Weights of a small GPT-style language model, trained from scratch on English Wikipedia: biases, a variant of SOAP for these matrices.
Each number is 500 + 25 x the weight over its row's rms, rounded and kept within 0 to 999. Layers, rows and columns count from 0. Numbers have three digits each. The size before them is the row's rms in percent of the matrix's.

# layer 5 MLP down, 128x1024, rms 0.185, rows 0-127, columns 192-255
102:534524458492468495488496520508499523471473503512515544485444471494493524511518473532546545507528513509483453513472544521422530553485501502462502465498503542501519506544473512416472481513499501
105:443506514517477512503484510495497545519512500473479467472506511486473460520474533515498480499492551506507504531510498481485516483501518500474501492527524431473458498487469507504494512527517514
095:517483531528481511514520510499507514546484537495523515506520459567473462485492481499542501487483488515506517484495465474477495511504520506518486513510514523510518522514530522517496507484454478
101:520509475505471527454528448521522445541491564480522529512483497563540499498482464518500552471478504502502521489486468531517455463489494443492469461522511475486482503526459514459494507524509500
103:491516504516485499474512511497518510523517506479538472497486502507480488507511525531533465501552500520494537510477518530483495479479451505489480534486475482467507464482449543502476515461417491
099:500479478486482511496478488510471490479521512485562481504470428502509529516495535513551481551479504468528473469516481498475454482522482548483521508487470467502490499509533490488555518478467506
103:532525513493533481495510485494548488536499489512488527471504512508528457538485473455467481533495509509496544492468516499495508503520513513530494495445485553453485531521520479506519502490506492
098:514522525490532511545475506519505494481502474509526526511523489460495485501483530543509502489558496491566483497519463495477467534488548513475485534508541506486463515473529441482491513521534500
102:505509456517501486501487501517523571494517490507542491504494522519542496473481495483533544453498497516528486486547470486505490501529469490497495471496515533508549523518542507493490477502508506
098:481463485460456491503500514443466494495523516523484491518498475501502513471496484449494499523516478553487482546503501525526498465494472516525472457481514475487491473499544465506498509528536466
099:552514561508465491526510519537513506514483510549466493470514533492468492486521504549540524430455530542520513499446462488489474454496548493482507454540509492532549472487471485507444483498535502
092:467531472489497523466542510530466505469473491494491478491468522441492501509513539498501541494544491491478481526467450489541517506508518517538510523488491480538455482557520463506476492479492511
101:478566493474488506528489515508509491507503517489493493459517530460502540507529516479493496510525481525505498525540509536508512531557465504541516506520450483495467540484547492463491491481499521
099:524491462441507502503500550520459506469492510522484525501528542515531509480493495459488521483521508547508533533441509493495500507479493457533508514472545511523458482482481528493422478522478490
104:463503515501511474466469526463498507459496530537491523475519495455487539422550498511521495562509510471526487527514482441518497457468511476490508585500491493498481457498516471481515469506528534
100:520485548515514520527484538487508456530526510486512524526528543473496497514460528545467492506510519489492540505504494459486536445497507472459465500499503478469529502477491492502524505518492547
102:493509479474487499522485482468397483498558519466511519520511479466510510491517495561477519516503565521453512462493514480503472521537519531495499492494508461499506529530519492468499506493488547
100:523491505515533509498507486471499512489519512501525476510519440489458476518438509459484481491524535501485505478530506484510528468501528478465551488511543471516491481495497506483518519474487545
097:503526522491431553474444493488485478470501498538489532534543486516504539480491536504502492477490504489494502495446461512520493479531533546485461487497480522508517484483447480471536422505481485
098:521479498524531469515507529505488508489523490514486488506485533507476533445505486489530512506481478514536462529537448505503473518511553462509525461527496542506456436527511447557484509485516516
103:504485513497473509467511553501507529477548445482492505527419493512552470490519521489491521515464488525462482539462506545491552555483538527544504476477501502468498528479506490467486500491478505
099:506473500508473502500528483518487518483543497482497519466493493530526490496485517518469471464537485482531481488510458497500492496475530524533513539518446503497516508537489492496535478498507481
101:501525485502529512503466513526527526481492514522436499514525518506515505506527488486516454503507445467525524524493472461497524493497480523456506478470498487547500509528484488516524497468508480
094:494502477525527525504539510489462446510471497488476545524510460460511498483515482505492484488536457490522475532516522489477518531507525521498530508527528510480473473467517486539474520512480514
104:474498494470491478481504481472483505565467508525462499505499483484470476542488482482469495521496510494467504480487510493502459500495467512492480496509501472467519490474504546537496541541511518
099:508500498527539508498476489481497511512486502510498489460487468529499467499502509515516477506493500482468499512544551499462482519524460485513490497507516496486498483530478493524483476534501510
112:506510505471472518515513554502505449537495509515517510470517506474504511549512495480493516503483443499529459544480536521476514499534540482497511486497491492486507501503496473480510536509535465
098:487485524516488525501530521479523564497503483523483454512512495480537471505466498481533472550521534491502538487514501480526526527465534506516485504495508477475537526501478488489502484509484498
099:512475507443496475467480449493521472481540505527496484483490532473501518552508529464489525505500463511499459457500547501493472520493553560505495493543485458522506504466499512481489455540517451
098:507459526492513491508516496443507509517471506481533523510479507482568501522497526497535534497526481503520496481500502506520507488492469487493556431537549483532503481434528510435417477490524498
103:506472528540507524487506502491467514479481461472476537553460501504499488484458496486466514504436517579537494474501490497536495485490507523486512485498485455514519462518483447518510514470512524
097:504487486484463515560492499522478512475522473499522478506511497472512506485470543500518518529487541521538478515443500495470507550488522521461489497500501440505494486493526488501464471499502523
100:503510462486506487513501511486534511462495496472535540510520458469470477520473515524460525514497474528512495516514505526493477472521498539552491514523469464515493512488506539523491501510526492
097:512495552532487512524521466504452537501518492487509498525505510505498501479508500483488473503470529522489518500463532526482516547489511426527539475496485510519510507445487507507490508514484502
100:490496478490458483470506477538494545494532482565511545472529495454502513495494551516524476489500509486552511523522516507470503456438523555493487527508472503509489501531511502556458539486501485
101:567472462477488546511458494521542474462510508528500550507519503495492498497496507519485494546513501480490516550526523509494480527447496475524532524506471518450540505486511455503516529497511497
102:482533527500487522484527490538504466446461542496495494509527511520474489544518526500506456511479522485468494482504507536499505544474511485496511492486454510507545530504488496477540499511469475
103:538513468544484498506507497482477495536479508522544506501537488461506537539503526489484513444466458527532517508484472467509455559529454539519546502514525497467523494557472491489480498504457506
095:493517506510497497507514516506525493543506553415481477496514485508518498550474471570483503487523485531477452489496512502489509485498461505456476526563515453498517537503543504505535492534553531
106:453539507514509535445523478493474509502496505502482505483482533510525565489514484496476489450495433491489504521491503499519458525485539515457525474476503519520503497490495503474520517528533509
100:507530498481474490518505505441547522519510509507512478533432477482487506511494468543514502504493503456504535512480523489497527493488495498481535495491523470480481507502523487506523491485502515
102:506502500488541480487507483530492552439503486571500505490529501502487493497525500518514495502502471481505466491489490499533493487462492500527501559461483534509480496530504497491493499502543509
098:506494464505527517500506505502518481508540507511544472493484479491513481522510487513534514454511424544462531493531524492514475482516499498489534504541500492456507499521475537489526507497478499
094:467509534494502513465496474481499491453527437507535561537467478483428507485531490486482488477479476509517473536522510511500505479491484458504484534491471486472452477490488518527525464512533483
104:485495556466558548503492489498477498498526519535482511506487512510464507536507496461514461521476471535499513514514533463504472505496518510486498522512496494537472539477492489520492517504529502
100:501491499521521507506514500509515516488513475532466507496522485551545484496476473467518534509517524484514517516480509460541487488478497510520512474545496478496476471502462501531471492471524490
100:493477489480528497489460499521513481486503479487537520500490495486495478533514500512505495496474511472468518485534479468500467498517488536509515478502532531487514491514481530504494479501530540
097:527489467489533488520465539497501486513491523559490463503507461495547496547521508455535535496476493492521490530542523526493474498483532545538546438488511480493499497503499546456505526507504502
102:485529459485467525462530506460463497472550514491462506488550481491481507509508485523511486511484476531482491478505486522511490513481522512500529516515538479515514467520538510548493488545513493
096:539488537486485509522539549486497490472563463512481534546488513520442519512458488553463469515473504513497513537482474474490516494534485518506513508506457504506541516498524511546490519551521489
103:474485456520511502511485532497475516504537532447488496512449466517453521516478463483500479486518479523510476504468523539447481489554463515551527477518484497484493560521525469489526530506494510
099:471468499451481515496510550502526472533503542523506490494468488486483540479517517526517475499542492514531558508520523519522496519519481504469530517493514501489485480527470490477496522496510543
099:515487494482527461482531483465514509469492502520497484524506482497527498503491474485481511473492541492527520489484505507528482498479461513494521433548527510545531524517505478486473517480468500
103:496538506507433516451508493509518497554499503460494497514473496516535538483503499491484467514498513528507525507509499481481520550499524503509506508494490548548482516515458475484534450518524504
097:484545519512508480508512506491474472471469494533526475505513505482479516451499504482456463498466463531520506533520497494519490501518509468529495451469504485537525495504525501511524512492529443
096:482514548520489494451523542514502482511495515462515496531492506513458510476497480477491491489478519528512482533491540535505509497516443472482534519473514531523493494463498513541474480524536539
101:527487485523492526505472510515474474504532481495474482484519505513511477498513485489530499475482517534505487527498505526511533482532515516500529501464541511503494472528477524511510522494471543
103:488473512486477508514471510499533465488531497463484520450545493501466503491503506495494445516513525465487475461491483495552489508499484448518512493493496473493447487499514461540483504480526529
102:478496437507508495501523497486439486535530510444514508500487499474489521493489471477503472510498503465502517504496511538488425519515468506483496513483492506501503505472457476514544462524473440
104:475524507452497505526500514521513484541497494470530517488522461514454500503496432500471528517484534438461492471502523453454531475457486502509531491502468480483499500480526510456505515498549506
097:469562482503524563478499498486471472530473500439503536467449468485472485527485488474481478472508528493499481447494508509486524521522504520463509485535497481491498517536510507472491507506480499
102:504518538480523509549488549499500478495523516437516525526505508493487518495496513497535552507507529457482548540507487523475477482520493512495524499500519486481515507516510473495501453521489551
104:463479503498501507498529485510467505504533459483492470466548471521529501478502493489500457510515508506471531478487424511510512514503491497500451514514507475545511515511535485499510515497509536
095:539493505481531486512528540489446464513514501457501508528487454493498493537475529493481514501509503481474521550501457462520530511468497494513455509496503510525484505488502544513513518488521504
105:507506525508523525485476474466509567493458488505495498487530467479486462523454524515462494525461521500460499505490540497472523543498491556501482476462483519498548473476504479497534523502485476
099:478526525526486520500483521491468511512497501519521526475458485480517470494494472529483486508510525502508470471512492440481497487499503522524511459532500467567511536458505513477455494551557522
104:489464512479488456465479552439525494532522497519532515481531527470507532497554549522522481515514491520478496454475467506491508413471475511526507494497473458533471533524512506456491507484472510
103:487481507516499502471558481469465506521491536481548501495537538462510522530479516489522502487503485490502523550485466454420441466506545509473464509497522493497548466514529509511539504508479489
099:472478461480561474480502492487498494484497516495518528520486493520518537509462445477531522490454488467465508507520469494528495466454480483512530486495511519511536512470499524492499466500546517
100:510478513489534495531501512524540533516504513483500527540498505533504465493499471487484530495482492493476478510516578506497479537482502455549483492449543530472480523533547465517442537515504486
097:467513540503465532486482501484474446523496508515522545530492508481472492500508465466533507507493536511482495516505496474482491509497553471481532487474506480505468466496513459495522523488535510
096:491499517507486499505501514484461480480505479530468509492496489486504507506432510522484511553533483502485479516506543482496504494506440484489538509486524452452484480505517500497511500500480492
100:545482475501545490533490517509506496509497495522557534534491479466519513490482498505509440480542498440485555513449522500488485501519481536499515504465473540512519525506482495496502522514472534
100:497489493538493480527467494523512485518479521516493489453505483504470491453494508475562542477517468490540523516532536517497504488483468544499486498514530482517528480501487515518500467472472506
100:485495532491504479495460508494511484509499526485512475519498467476462505492530517522451463478498487498498441506477534499481497532523501487500478487520470476489522519499487546523477500468510444
099:480493459526504512451490503503517453440508518534455502491511484512511483480492536518512523486531483506517528471507539484562463479524497528550504518502561503470501503518560518498475507480491506
097:496449442517455543496513498516494515490489468519550459484493499496534500499535501485431517488466510523465455499486505525487457530502509507494510465460502533520473510511501529510470517493515473
097:535492501464505532508498493482461486519464540472533515490498508521491509484485485502524518494489489539471521505539502479531481529508499493500513519467459552460495509468481442509514537499519496
098:490473522487516513488509491511519486496436434445457514495521457513479559485494496534516489482501503477482458514491494488500515543477495468505523469528541477489491533516510518514445487513481465
100:466455467541517524485527492536528527490497492546510528496462438494532534510484523473529477461522518517508484488498485492508549500450495550474502463548517495521515490568481505485531516509515540
101:482487497508518481498513492471492523500515454478479508478523474499510440427482506506548509508498500506506481466484499503489503475493498509494470465519535495503545508532477509519528518513514500
103:472476482467530456481504513507507524505509504537471485540507506546492492533497517507509464495515486542551495497510476486502509515510471512589486498497493475508512541519492545502503535488501497
106:505515498495472491486524494487500501528492504535480468475546517501465523494503516509505495493492478480517504455506539492509486511521533502471445486498505519513520514491475501544473471522517505
104:498505494477497503486486497494488494468514458506455539497518493497491516472505538516472530510507488475454522554473472525502491553471558518481473530494558526469523496483460474440504534552515475
100:468502522481520479494480478528491522465482510515484457475458541474490475509487508498520465517508525491462501484482544482529444451534512490487480477502534505529452500511519543487527520502493465
097:546475465508463500509519512497442466551448491499495517552512502457494508490488527485542465498464516520503520490489493494481524546477474487474504545525466484513482485497470495545428518505460480
098:520516499494454553510478525500515495441541469497465546510504485487487487490500503487534542452497504481485525507514495461500506451432494492502489500521493502468512483480504496508494491548499452
098:495539496539508473521511468461496515563506499479499531499496538519511508521528500529463487504544500513556515504468473518532547505491537536506478571476507534539534516492492548516513518493475522
098:548516544514474488484503576512546503500544445499507499482538476522477522515510475508467502509473523483536508477511509546519515489546486496452499515498512548483512471472498489475509466518488523
104:484566502511510492480509528491481477491498556507472490493519491438490509504513495525506504497522519494465528502495480543496518462480571521514506503500536507454469495477478494520534496517458515
098:536486479496488515566506518498479500497505512488518513500428483491516476538450535474495448512486482497522501501500474501539502542530521486478514519518507555489524496510554523544516518527535451
105:498536483492527503487526494482453483479511450530489527504520483522501502499525492486498466512493509535537489488567449512502496526484515537514484473496458554490532502485489490480483479506483479
098:467520523526499501472502501466521528549495464477449526540519497517435459495520522517493447527508502474460504510510475510544479489501486475488513483470530509471509512534503480528513498499492495
098:484509527500478502470520468531545490523547514539466528508513518554477527547480556510478478547496507510502528539483485512479507462497502529485516446511494486492521505516472499536484525455551495
098:535508496471523477487478495445551468488506486541488512512492493526457503437485487477526489545495490490483535522485556477496464541519466456500475471483515507463450489506511521498484532503469487
095:523475472534460476562522511494498505494518461502474491513490484503492511512507519516514499461506483442479419520484493542482481468500524496533517492520488534459495496509557511508513478489513510
100:501546463478523472479452476519533516521485519432491494472477488491492475507536559509539500526511532494537537511508447497535482516500524499489491471508520509537509480525489555502491504523509479
103:510511527497463528488486517526487497492532488527517481538471529509470514469507500525515463486466498471462521513492484478498458518452521486487461500513536531488503487498482479461487507515495471
105:509490522505510484470483509486506514474506500495508463500479482499536471522447492515466520495491518471526455502501482510492460476511506520503447527443505482502503531480498502501488501505559499
098:525508486528471538473495481506467511531478522483480539516514499559516534531528506463498502546513517509502534482498536490527507478505511500487531448513480490495517526489489517468520492489496509
099:519506530510506504495511503548519515522481504512507489500476496494500489473466459531504501472484509491512473489518503473489440516480495485540475534521516478466541505536512514477475480454507475
100:509476473537488485512481548500497479459488484503493506549484492509498533545508523518535478493500505430494476530484479490518479506532532494462485475499436510503485483443493504464504476479510490
101:536509518529514519475528530468502503517535472510503493576503524464489521501509488509470498480495506507493529582506516509509506468527476484506494502461495503511496492481497491496482522497474512
103:543462513544516550502534514474498524511490503482533517528512517474498496482499524549469469532483500517543525499493405471507535480479552477502463505458493450511546499476526529511485493520554500
096:455516492487495476479491509524520495509515535534504473495450533510490508523522527495479488505507490528503470486482490542433476498519505515498559497512507530508478530512516544510520522475483477
098:494499473482505551464482490500544519523536464497463539482526489514541486527524510501527491490503524543503504462525482498437474508474546525510485501512479525506508528500466506469496529466535475
101:520511525465502517489509466550478471508492522506470486501544470534518510533528475496505507475478538469493480511500468534486475422482499484491539524540507519468523499509520479488485536497501502
100:490497514498513471499516516456505473488506531489480468503497471477520476495483511500515525494508499489492485488511455482540532453510500495498530546505507515487480480474535471486539463479491468
096:512536499461527475497486528536506547496492552532506539486516511536523490552464502516525505508470514493502505529483539540528478527516507445464510453448482503461497555527451503489506519526496508
099:492516494530512469505492484512559473508465540510436498497528453474486484526497501499511506538459531522487506505532515497496500460475488549516491504512490519543496505534527505534457514528479485
098:493487545507459516497492485492524491488537515497484480470510517495522483486526487479434520503498522557518460540508490512488500489508492472466469517500514503495445504477519472497523506457514518
095:500487519502544447505523512472493531498441506545521517506485512479503498468505508537493513503507492513526479532519494530514515501490473499490551538502506497520504547479502542551517514510503501
100:518520490520457492438499519538542474485485524551523515512518536472510497448484480493513496514484525468541510510486509488539469489515500487473519481503496529457490494482468449542482520508470474
098:507493530491515546508477493542512534464500520562524502470491487504541476542511470499526492525508510487517493456507524479523517430530476535534489499539519499519525539508453491477505524526478506
098:523534473520505502526456501544490476528545511523514530476477527509496465493565494511478495492512507492472502526511477498492488523492479496490558471488525452483487511514496510499487496510495511
101:517491493499536496519510496486488515469503535496526541483489541470467486522524496482526488513503516492472489520512505527460482524511436491498529507506503464526507494432519512521537496482494463
099:497509483534491514494518501481500496473518471497477547470488501500528517497491527523512541484466484543508504509520529493460530519530450511507495510479475508491494469527455538492548489548514458
103:487487505519521500488496516496502559468536442463493468515529480508487495468502505454544455503483490495487534483524506508494485508475490467482518519507502509507520515423514497547514465462507511
101:516496489475504493461483491474479485532478536517515508504505472508490501461499524517499526470533492504499522478483454468434517477527485525529544468541475521517520509505518490439470512468489530
098:446485460512467503504531513523524514514486470504492511501546523463494490537507485523517537478474496496541504486492510518480557488500511550503500504512481485507492485510484500521466489518543467
100:475507507481499509496501473440528481490460498544492485495492505494517506506489514505490538489472509475514496524481499493508488519515467474538483490517519495517466518525511489440485539480517522
099:510510547470522484476508508487459511505502534493479504493502488472518498540517529491523472536474484489490513468496511497476511487502479583506499525460488502489481493498502511500527478511488489
094:492517488525459495477498491491488494554521512509488511518578510503537505510537545448505512536511501511521529495437460484480499473451492523512489548502473550457514512510459495498514534463528476
102:543486555480496492479490487501500547478510541492516484501474498496523536433514487500497498501522525547565511501462487500505519472536495534498509450520499512504510529474458466529433508482493493
096:492492467511541522492498468500507454508492508572501495480477525531506522522424508488527462544533517473497502477502498470485490539500547478488525480491452458520489511512497472504503486534457486
105:494504471499460461513516482507448506516559480469493465510451494511519500506494545505504533444477461498512532492504475558554459548491528512535497462497477469502513482532511546497456490510468525
099:475555501469462508516511510525516527494477497526461503464511510507534509523532509495525496524520452446504511481481526505474512499461490493534491463496516502495497496536489488491512491489464457
103:512462496496519482492511490502466506487541483490480482530541527473488554503474519493490493543461475475489543499464504525483510480498524461486534547521502518457515513504508509575481467484543484